Weights of a small GPT-style language model, trained from scratch on English Wikipedia: untied embeddings.
Each number is 50 + 15 x the weight over its row's rms, rounded and kept within 0 to 99. Layers, rows and columns count from 0. The size before them is the row's rms in percent of the matrix's.

# layer 7 attention output, 384x384, rms 0.436, rows 314-383, columns 256-319
104:41 36 37 73 67 70 28 43 58 33 61 57 00 42 32 86 32 30 06 30 66 04 22 20 47 33 97 56 54 45 61 65 56 57 64 74 55 61 36 55 69 65 57 65 72 42 89 68 43 49 30 73 80 48 47 60 87 51 30 86 71 63 42 61
101:38 08 39 41 61 73 50 23 51 30 35 48 28 36 32 49 36 00 38 53 32 49 70 11 54 21 63 41 76 55 00 56 57 09 55 48 75 23 97 50 30 65 48 62 59 51 51 60 82 35 53 70 92 81 18 51 37 65 79 38 74 62 23 72
101:40 13 69 38 52 81 27 67 45 31 18 57 62 41 25 36 47 75 68 45 51 33 43 51 68 38 30 31 82 51 29 18 48 48 51 06 38 55 61 59 48 54 36 65 52 50 65 72 52 61 32 18 41 27 64 65 76 62 60 59 39 01 34 64
099:12 44 83 27 40 37 78 26 51 45 62 54 47 51 74 18 62 47 43 51 73 88 54 58 69 76 47 19 52 64 58 32 54 47 73 51 74 39 28 76 64 52 55 50 81 33 64 61 39 51 85 21 66 38 55 37 53 51 58 30 20 32 74 19
098:41 37 76 66 45 46 29 43 73 53 59 64 58 78 73 83 59 75 37 33 47 52 00 55 59 57 63 31 55 32 27 54 79 57 41 40 56 57 82 81 37 54 46 74 62 39 49 41 58 76 65 42 69 43 60 54 44 60 52 59 40 19 60 64
098:65 18 38 46 31 58 46 66 98 56 40 32 40 66 35 40 23 98 30 77 23 40 59 37 65 55 61 53 41 92 58 29 51 20 76 80 40 38 45 72 49 37 52 32 37 63 44 30 78 57 70 39 61 56 28 48 81 56 34 27 44 87 58 35
095:42 68 73 52 21 46 37 51 65 35 84 47 47 38 69 76 38 42 92 30 60 61 55 99 55 43 66 44 40 27 26 40 19 50 38 30 65 60 24 20 40 79 52 32 61 66 31 78 58 57 73 60 52 60 14 71 45 78 48 78 30 51 75 66
102:41 80 39 25 78 59 83 59 61 40 59 32 41 59 69 36 28 35 47 27 84 48 56 21 86 67 82 30 27 56 67 55 51 39 55 64 36 44 36 22 99 33 65 56 46 64 65 31 30 58 58 77 64 38 32 82 43 39 55 25 56 23 61 55
101:46 29 22 57 49 50 56 14 85 67 65 59 67 40 19 60 23 71 45 15 53 57 56 67 99 51 27 25 74 19 70 64 16 33 34 85 36 99 50 76 56 73 50 53 23 35 40 43 38 68 69 56 52 37 69 54 74 75 43 35 55 48 25 45
107:31 67 49 65 57 49 23 61 93 31 68 84 72 29 67 41 61 28 41 74 55 54 55 34 72 78 47 35 57 47 93 52 52 52 68 69 36 59 62 48 39 43 44 30 67 18 48 76 35 48 56 53 17 39 51 37 60 35 61 27 66 51 49 49
101:22 56 37 39 70 87 39 31 58 58 66 55 47 56 10 43 76 32 40 34 52 33 65 70 84 48 52 58 50 60 44 80 31 51 62 55 74 77 82 16 39 48 50 52 37 81 54 52 37 48 21 65 41 51 78 50 24 48 29 61 41 68 38 54
102:30 44 19 33 80 89 37 57 52 63 79 48 31 45 64 53 74 75 85 44 33 36 61 45 43 69 37 23 41 61 51 52 54 08 49 16 46 56 40 93 20 48 68 70 68 55 44 74 63 37 34 02 67 85 70 53 56 50 49 31 34 11 06 27
102:72 48 66 51 51 44 40 54 67 25 42 35 35 48 45 21 38 37 75 65 53 44 48 56 48 85 77 22 49 23 61 52 39 62 36 35 00 48 57 39 66 57 55 51 48 25 87 69 41 53 31 67 24 53 51 53 67 44 68 63 55 38 24 74
092:19 53 62 46 51 46 57 25 58 46 64 37 44 45 40 50 73 55 27 92 47 27 48 54 75 33 64 49 56 41 43 38 70 54 17 76 53 31 43 53 34 76 40 26 29 54 43 56 33 48 43 24 32 41 40 54 31 43 27 47 84 37 61 49
103:37 73 51 54 73 62 46 26 54 71 58 54 23 61 66 56 38 37 57 99 31 37 99 08 67 59 36 26 61 53 60 04 34 92 57 65 29 27 47 50 22 32 54 53 84 46 56 56 90 28 25 78 42 67 68 60 74 25 37 55 40 58 34 21
103:66 66 58 48 61 61 59 74 35 23 51 38 36 10 53 93 48 70 64 53 41 74 58 62 48 72 65 78 81 32 53 66 40 46 43 59 63 70 54 58 48 26 83 50 73 66 14 32 25 27 43 61 76 54 38 72 42 45 44 78 61 47 22 32
094:50 64 56 89 21 46 67 36 35 49 25 31 30 64 64 99 48 39 33 52 37 48 64 71 65 43 77 49 41 50 16 71 29 51 67 24 90 55 74 46 63 65 58 50 37 26 68 46 71 72 78 62 31 78 39 35 55 78 44 69 41 67 41 56
102:56 60 68 20 74 50 63 56 54 72 50 59 33 45 50 27 29 25 26 29 53 56 43 44 35 51 56 58 53 39 46 27 50 54 65 20 62 48 47 23 45 74 80 46 56 68 36 67 68 54 67 43 63 50 90 58 52 54 73 30 30 22 58 23
095:91 17 33 57 48 51 34 28 56 36 40 60 06 59 70 22 59 52 89 51 48 11 44 68 59 64 88 78 19 37 51 65 59 51 48 45 52 44 58 60 50 70 56 39 39 75 44 41 38 54 44 55 54 60 50 80 29 42 48 39 28 27 72 57
101:53 46 31 40 65 83 46 62 59 38 17 41 59 32 81 25 46 73 53 52 78 61 58 23 37 52 38 83 44 86 43 52 72 56 12 56 59 66 31 57 58 33 82 37 64 65 37 26 54 77 41 49 72 42 41 51 29 79 39 40 09 68 42 85
103:46 41 69 65 42 19 65 84 55 52 42 40 49 53 41 39 15 32 99 48 60 28 54 57 48 47 18 58 47 61 68 44 53 74 48 32 55 05 24 57 58 53 54 73 79 66 83 57 26 36 40 49 57 59 36 70 64 08 45 66 56 58 65 45
104:80 65 45 57 52 31 16 77 28 50 53 77 33 51 66 55 43 64 02 32 32 33 64 74 72 46 69 46 59 49 43 61 54 56 63 56 39 63 26 33 37 52 62 61 24 67 54 65 47 45 60 46 48 70 50 76 32 55 49 23 74 48 28 47
091:29 66 69 66 25 45 36 70 46 72 16 74 19 55 49 52 26 57 95 66 49 34 57 37 63 48 62 36 07 60 62 59 76 40 69 29 81 57 68 36 54 65 50 59 64 60 29 46 70 65 00 63 47 51 28 64 85 36 17 43 64 34 39 21
107:78 48 36 74 78 47 53 47 31 11 67 89 71 56 40 26 41 45 50 45 74 37 33 41 26 28 44 49 79 64 39 21 70 35 10 39 43 74 51 82 77 37 40 37 44 47 41 38 45 42 18 64 16 82 49 54 74 71 46 61 40 38 53 82
099:54 63 18 36 60 46 38 63 83 11 40 26 40 62 61 81 45 26 33 53 43 19 13 58 52 94 48 55 45 39 09 65 49 45 96 41 35 45 39 33 29 54 37 48 40 65 76 43 79 69 66 65 51 19 75 78 24 20 50 45 62 74 48 57
098:91 54 62 65 89 40 18 48 79 75 46 48 67 54 68 54 70 49 60 29 48 52 71 34 64 51 34 08 43 25 40 68 92 33 87 23 49 35 22 43 52 65 52 76 64 52 39 73 12 42 58 47 59 55 11 54 02 72 15 56 51 63 21 31
105:77 33 32 20 53 51 08 54 51 55 53 57 24 57 33 46 29 29 42 67 61 73 51 27 73 44 77 56 11 51 52 81 65 48 58 41 63 56 88 52 52 44 03 30 62 82 65 55 41 31 41 52 32 83 79 14 56 46 36 23 67 44 49 73
098:53 67 51 75 50 44 12 40 16 40 70 69 67 47 46 56 33 64 80 49 47 37 59 46 37 79 76 50 43 36 26 51 36 60 49 58 28 48 56 24 47 77 48 47 58 73 62 62 55 25 37 66 67 44 29 60 35 44 78 58 55 27 55 47
103:53 50 00 74 83 53 62 44 63 53 61 50 37 40 53 53 04 41 32 38 63 22 55 41 25 59 22 43 54 40 95 54 62 40 85 16 52 25 57 46 20 54 73 59 50 63 41 29 38 34 80 32 23 37 57 52 29 61 16 80 36 32 29 59
096:50 17 56 29 39 69 45 18 63 50 67 32 72 41 54 40 85 41 49 56 40 79 80 62 70 63 91 44 44 24 39 17 60 62 34 31 53 54 34 57 38 67 62 60 84 36 43 45 47 57 50 46 63 42 66 54 58 77 42 30 65 27 37 40
099:56 43 67 58 73 69 52 81 53 56 55 76 59 75 76 36 44 43 65 63 28 44 50 20 63 63 53 36 88 35 50 85 49 58 57 34 73 41 68 26 12 58 54 60 28 68 32 54 47 69 43 45 49 49 62 60 35 41 65 24 67 72 44 51
097:60 55 38 66 66 31 40 53 26 64 83 58 39 16 27 35 32 39 76 62 78 37 65 22 51 48 57 80 52 42 38 46 54 47 50 25 43 35 50 63 51 58 63 35 24 70 33 72 87 46 69 29 57 31 46 34 97 53 82 20 50 41 75 46
098:32 82 61 48 66 64 32 30 31 54 48 37 29 33 68 28 79 73 45 65 41 51 59 07 42 57 64 47 39 35 90 61 41 45 33 48 64 35 35 76 79 61 69 54 13 65 76 66 99 41 65 64 36 50 46 61 42 41 59 52 64 77 53 41
104:61 61 64 48 63 61 64 85 79 56 64 40 58 75 64 33 54 18 76 68 58 44 28 31 56 43 97 60 65 21 24 00 60 55 42 31 42 37 68 90 52 50 36 36 19 38 63 39 51 53 77 35 81 45 32 25 33 42 17 28 27 84 75 19
092:36 45 62 62 23 73 40 37 65 49 51 29 51 48 35 36 18 84 87 48 85 54 55 80 81 43 59 47 51 45 50 51 54 26 26 40 46 34 57 99 75 80 40 44 57 67 48 43 53 38 63 88 50 40 46 56 40 57 14 59 57 59 39 65
090:66 39 54 43 48 66 31 65 53 56 41 45 31 35 23 15 51 42 45 35 99 37 28 34 50 66 27 83 50 34 70 38 21 32 34 48 18 70 48 38 52 48 32 48 62 43 55 44 58 39 37 43 57 32 54 46 47 65 48 79 66 45 40 74
103:33 25 92 61 60 66 34 69 75 77 40 71 81 72 51 22 45 39 76 73 74 67 42 41 81 81 22 36 25 38 11 73 25 52 41 66 63 35 10 63 58 58 41 63 34 32 33 55 40 70 26 48 47 82 62 75 48 49 75 37 58 19 26 55
100:58 53 16 43 38 42 57 18 35 55 31 73 67 87 00 51 60 60 79 56 69 41 69 67 53 84 69 13 48 46 68 72 43 39 37 59 52 54 31 31 35 73 75 39 48 62 95 62 59 46 54 61 56 41 39 55 64 74 51 19 48 70 44 72
100:50 44 80 48 52 62 41 26 67 59 47 73 44 33 43 69 42 52 21 81 25 82 58 90 30 19 46 74 80 70 86 51 29 58 23 58 47 63 82 48 65 14 73 37 46 33 56 65 15 38 49 55 70 36 39 64 29 66 38 38 38 31 52 23
106:15 46 39 32 26 61 45 43 55 56 46 49 72 53 48 92 36 40 54 29 26 46 58 57 52 75 60 00 69 47 08 45 33 46 54 65 17 29 45 61 56 49 64 52 78 40 00 55 58 80 49 76 62 91 60 18 80 37 59 60 35 46 48 36
099:62 42 41 47 53 51 79 54 57 70 47 49 59 41 43 55 56 40 30 09 58 34 28 33 52 78 50 31 32 31 57 00 12 61 40 45 40 54 36 50 43 76 67 18 57 50 55 65 45 10 47 52 85 54 85 55 92 75 29 61 58 56 49 71
102:56 60 61 28 94 48 32 16 43 71 71 45 19 67 35 49 87 33 67 50 83 56 49 36 96 32 31 82 43 43 30 10 32 05 41 57 57 46 65 53 39 43 50 75 62 43 42 72 54 69 67 86 54 79 40 63 13 63 64 62 72 61 46 36
098:72 24 32 38 34 75 20 59 60 46 45 53 38 22 69 74 51 52 54 52 84 95 82 23 70 59 60 62 60 21 38 52 22 49 40 69 66 11 44 84 57 87 26 50 23 52 28 63 44 58 76 13 55 43 79 56 64 12 62 49 43 63 72 56
095:34 33 72 49 93 41 64 33 42 43 48 46 65 45 55 63 72 54 65 41 40 64 39 39 57 73 62 41 60 21 48 38 68 53 26 81 89 19 53 76 26 52 37 43 30 53 38 57 71 21 46 68 42 35 65 62 75 61 25 52 67 32 84 50
097:34 52 78 66 41 45 41 82 28 54 61 53 42 22 59 73 44 63 54 46 21 64 07 69 62 56 48 56 55 64 53 25 13 46 57 10 64 31 68 27 63 46 80 23 33 40 31 50 73 31 50 66 62 40 28 51 55 41 44 27 64 64 86 76
100:59 31 07 25 50 49 35 55 21 61 47 48 44 64 73 50 64 79 47 26 39 09 27 23 35 28 37 32 61 24 61 37 62 49 37 45 76 96 42 61 48 17 65 55 48 42 32 66 45 67 60 51 96 46 52 47 64 43 68 33 29 49 47 51
103:38 43 55 54 47 52 28 47 46 35 33 68 57 66 71 50 81 00 65 48 39 30 39 48 58 71 69 99 28 56 60 73 31 20 58 08 37 37 43 47 56 41 44 51 36 51 31 35 33 73 36 55 69 51 60 37 61 26 34 48 58 57 40 45
101:48 31 62 13 49 53 27 68 65 65 26 56 68 22 71 53 58 53 32 32 37 37 54 33 53 50 50 39 64 61 77 39 24 80 10 99 71 70 52 51 36 62 88 62 61 43 55 57 80 62 58 88 61 58 42 49 46 94 54 48 65 91 38 57
100:74 61 50 51 08 77 75 44 62 28 73 42 40 40 55 16 56 54 53 50 26 38 77 56 46 54 18 45 61 76 43 55 49 65 41 26 37 19 40 16 42 60 23 59 53 51 47 71 96 66 54 80 27 47 46 27 41 27 56 42 61 82 72 29
102:74 63 59 45 19 42 19 66 51 64 42 47 07 47 73 49 26 46 34 75 61 16 56 39 34 43 77 21 39 66 58 04 38 61 33 49 80 52 64 53 68 65 36 75 15 61 58 45 24 45 82 43 55 67 13 47 27 50 36 70 82 55 29 60
098:47 24 26 51 61 63 79 82 51 63 21 77 38 25 11 54 36 55 23 34 71 70 65 33 80 38 50 54 40 48 63 56 67 70 46 32 23 25 51 29 35 43 46 35 33 53 62 36 58 51 58 22 47 11 44 40 65 48 95 47 52 34 46 68
090:52 81 50 15 59 40 90 69 75 48 48 78 51 97 56 29 77 44 54 52 44 56 64 44 59 30 32 33 35 22 55 62 78 62 74 31 99 42 48 75 49 57 35 46 57 51 56 43 68 59 49 61 36 40 33 72 35 47 79 76 33 66 43 28
101:55 60 51 47 52 49 65 57 43 43 16 76 49 63 46 61 23 35 48 55 18 62 61 42 96 66 72 61 25 49 52 23 36 41 60 19 41 42 14 63 77 06 69 54 58 79 60 80 30 34 76 78 36 52 47 11 46 61 18 38 75 66 63 35
099:59 75 47 59 89 44 50 20 33 43 28 26 44 57 50 50 67 72 78 72 31 66 85 62 76 19 40 64 18 46 88 82 58 54 59 62 62 70 41 57 30 37 22 31 29 39 66 65 15 61 18 73 39 63 60 43 45 51 57 20 54 50 12 23
112:75 62 31 72 61 37 58 55 68 56 54 63 53 55 27 87 63 49 77 48 26 37 56 67 20 40 55 75 48 60 73 34 33 49 41 27 28 32 29 92 56 41 74 28 62 62 66 78 89 87 63 70 29 43 30 05 41 31 52 34 57 57 55 59
096:14 56 53 33 53 44 53 25 43 32 21 67 34 48 54 51 16 49 34 65 19 74 54 42 43 12 41 30 58 44 43 22 70 70 24 34 61 54 27 58 35 22 37 70 53 43 58 09 65 22 83 15 81 74 65 54 32 29 60 37 70 35 50 46
100:55 33 71 48 28 70 51 58 70 95 56 47 29 78 17 99 69 53 72 49 79 49 84 45 43 73 85 18 51 58 45 60 61 57 29 49 48 71 65 57 50 76 68 69 39 30 63 55 79 89 35 79 55 49 57 56 37 54 44 37 29 43 31 39
101:07 43 27 28 83 43 41 55 71 49 88 57 44 62 64 75 32 34 52 37 50 80 76 42 73 24 15 43 65 33 65 25 38 66 56 60 51 64 46 36 93 50 53 68 52 47 30 61 11 58 65 85 60 38 42 33 41 68 63 53 11 70 58 37
094:49 67 33 29 22 31 31 19 61 65 57 52 36 67 54 27 46 74 59 55 47 42 51 49 41 79 43 28 51 46 43 40 57 54 38 70 62 87 83 60 82 40 28 60 70 56 35 47 69 38 47 63 46 42 46 29 62 38 45 32 57 53 77 67
097:58 18 22 38 27 35 22 39 32 45 76 41 37 51 55 63 78 42 53 55 20 31 53 38 49 67 66 35 44 54 81 70 74 81 68 67 34 69 72 68 44 46 70 34 45 79 60 05 63 95 52 46 26 65 29 54 49 48 27 62 56 28 36 63
098:35 40 55 69 57 45 35 69 45 47 40 58 64 73 68 54 70 49 21 59 32 57 36 62 69 46 81 86 71 20 79 45 76 85 66 60 51 37 67 49 30 52 34 64 36 45 57 79 55 77 56 15 27 32 69 39 46 82 55 48 55 49 35 53
103:25 33 61 55 34 51 81 26 42 40 54 54 36 58 50 52 53 45 38 50 82 43 52 93 56 76 51 62 71 40 33 57 04 04 56 70 72 50 43 72 28 73 48 66 18 60 99 01 58 74 37 51 74 32 65 67 77 57 44 43 66 57 49 87
094:47 70 00 36 33 93 63 18 57 66 53 81 76 23 55 65 46 96 70 03 42 41 40 41 51 85 78 50 53 52 01 41 66 67 44 28 46 98 71 36 24 67 57 50 55 60 58 60 32 36 63 32 34 38 43 60 64 46 48 61 49 39 68 63
104:39 33 60 68 51 34 11 49 18 59 12 49 86 84 50 76 37 68 65 74 32 38 64 79 37 48 79 25 51 58 38 68 41 68 65 37 42 75 71 60 68 40 20 40 40 58 87 31 32 21 71 75 57 81 79 52 39 38 21 28 22 52 37 26
096:53 35 82 29 41 55 43 52 42 27 38 53 30 70 33 78 55 45 62 44 71 29 37 41 60 64 89 57 58 70 57 55 24 69 33 73 16 57 33 63 40 75 49 45 09 07 56 66 31 24 77 32 78 42 35 54 60 44 60 82 85 55 55 39
097:05 48 35 48 30 44 21 28 90 63 29 80 40 39 50 77 27 11 78 38 79 57 69 52 32 74 41 36 87 65 31 58 50 71 77 70 57 61 36 51 66 19 76 15 41 40 52 68 58 53 48 53 51 78 19 57 30 70 54 40 11 49 56 13
093:50 51 58 58 54 37 55 81 49 46 60 36 33 46 41 45 67 54 62 84 79 58 68 16 44 16 59 49 20 67 31 44 81 49 46 21 42 49 55 55 39 36 42 68 54 39 30 84 47 82 79 60 70 59 84 85 46 57 34 26 45 47 75 38
097:58 37 16 57 83 63 56 49 78 17 49 43 48 30 20 79 45 32 37 62 30 25 34 04 69 75 44 60 52 28 23 49 57 48 48 75 57 38 51 17 30 67 55 43 52 38 51 56 00 38 52 58 33 43 51 68 58 72 38 46 29 88 35 40
095:39 43 37 55 64 34 54 67 99 35 49 05 48 35 38 34 30 48 30 68 45 39 73 51 25 56 39 18 39 31 39 71 44 37 18 52 40 36 16 66 75 00 62 81 62 59 33 42 57 22 53 35 33 25 47 32 46 43 50 57 54 36 82 31
110:68 26 46 61 33 50 38 27 71 23 69 50 83 69 62 68 60 80 46 51 19 48 71 62 54 63 63 65 45 26 67 83 42 66 37 34 68 25 35 67 59 39 49 58 42 73 27 44 38 73 43 56 74 28 85 27 65 45 75 53 30 62 49 28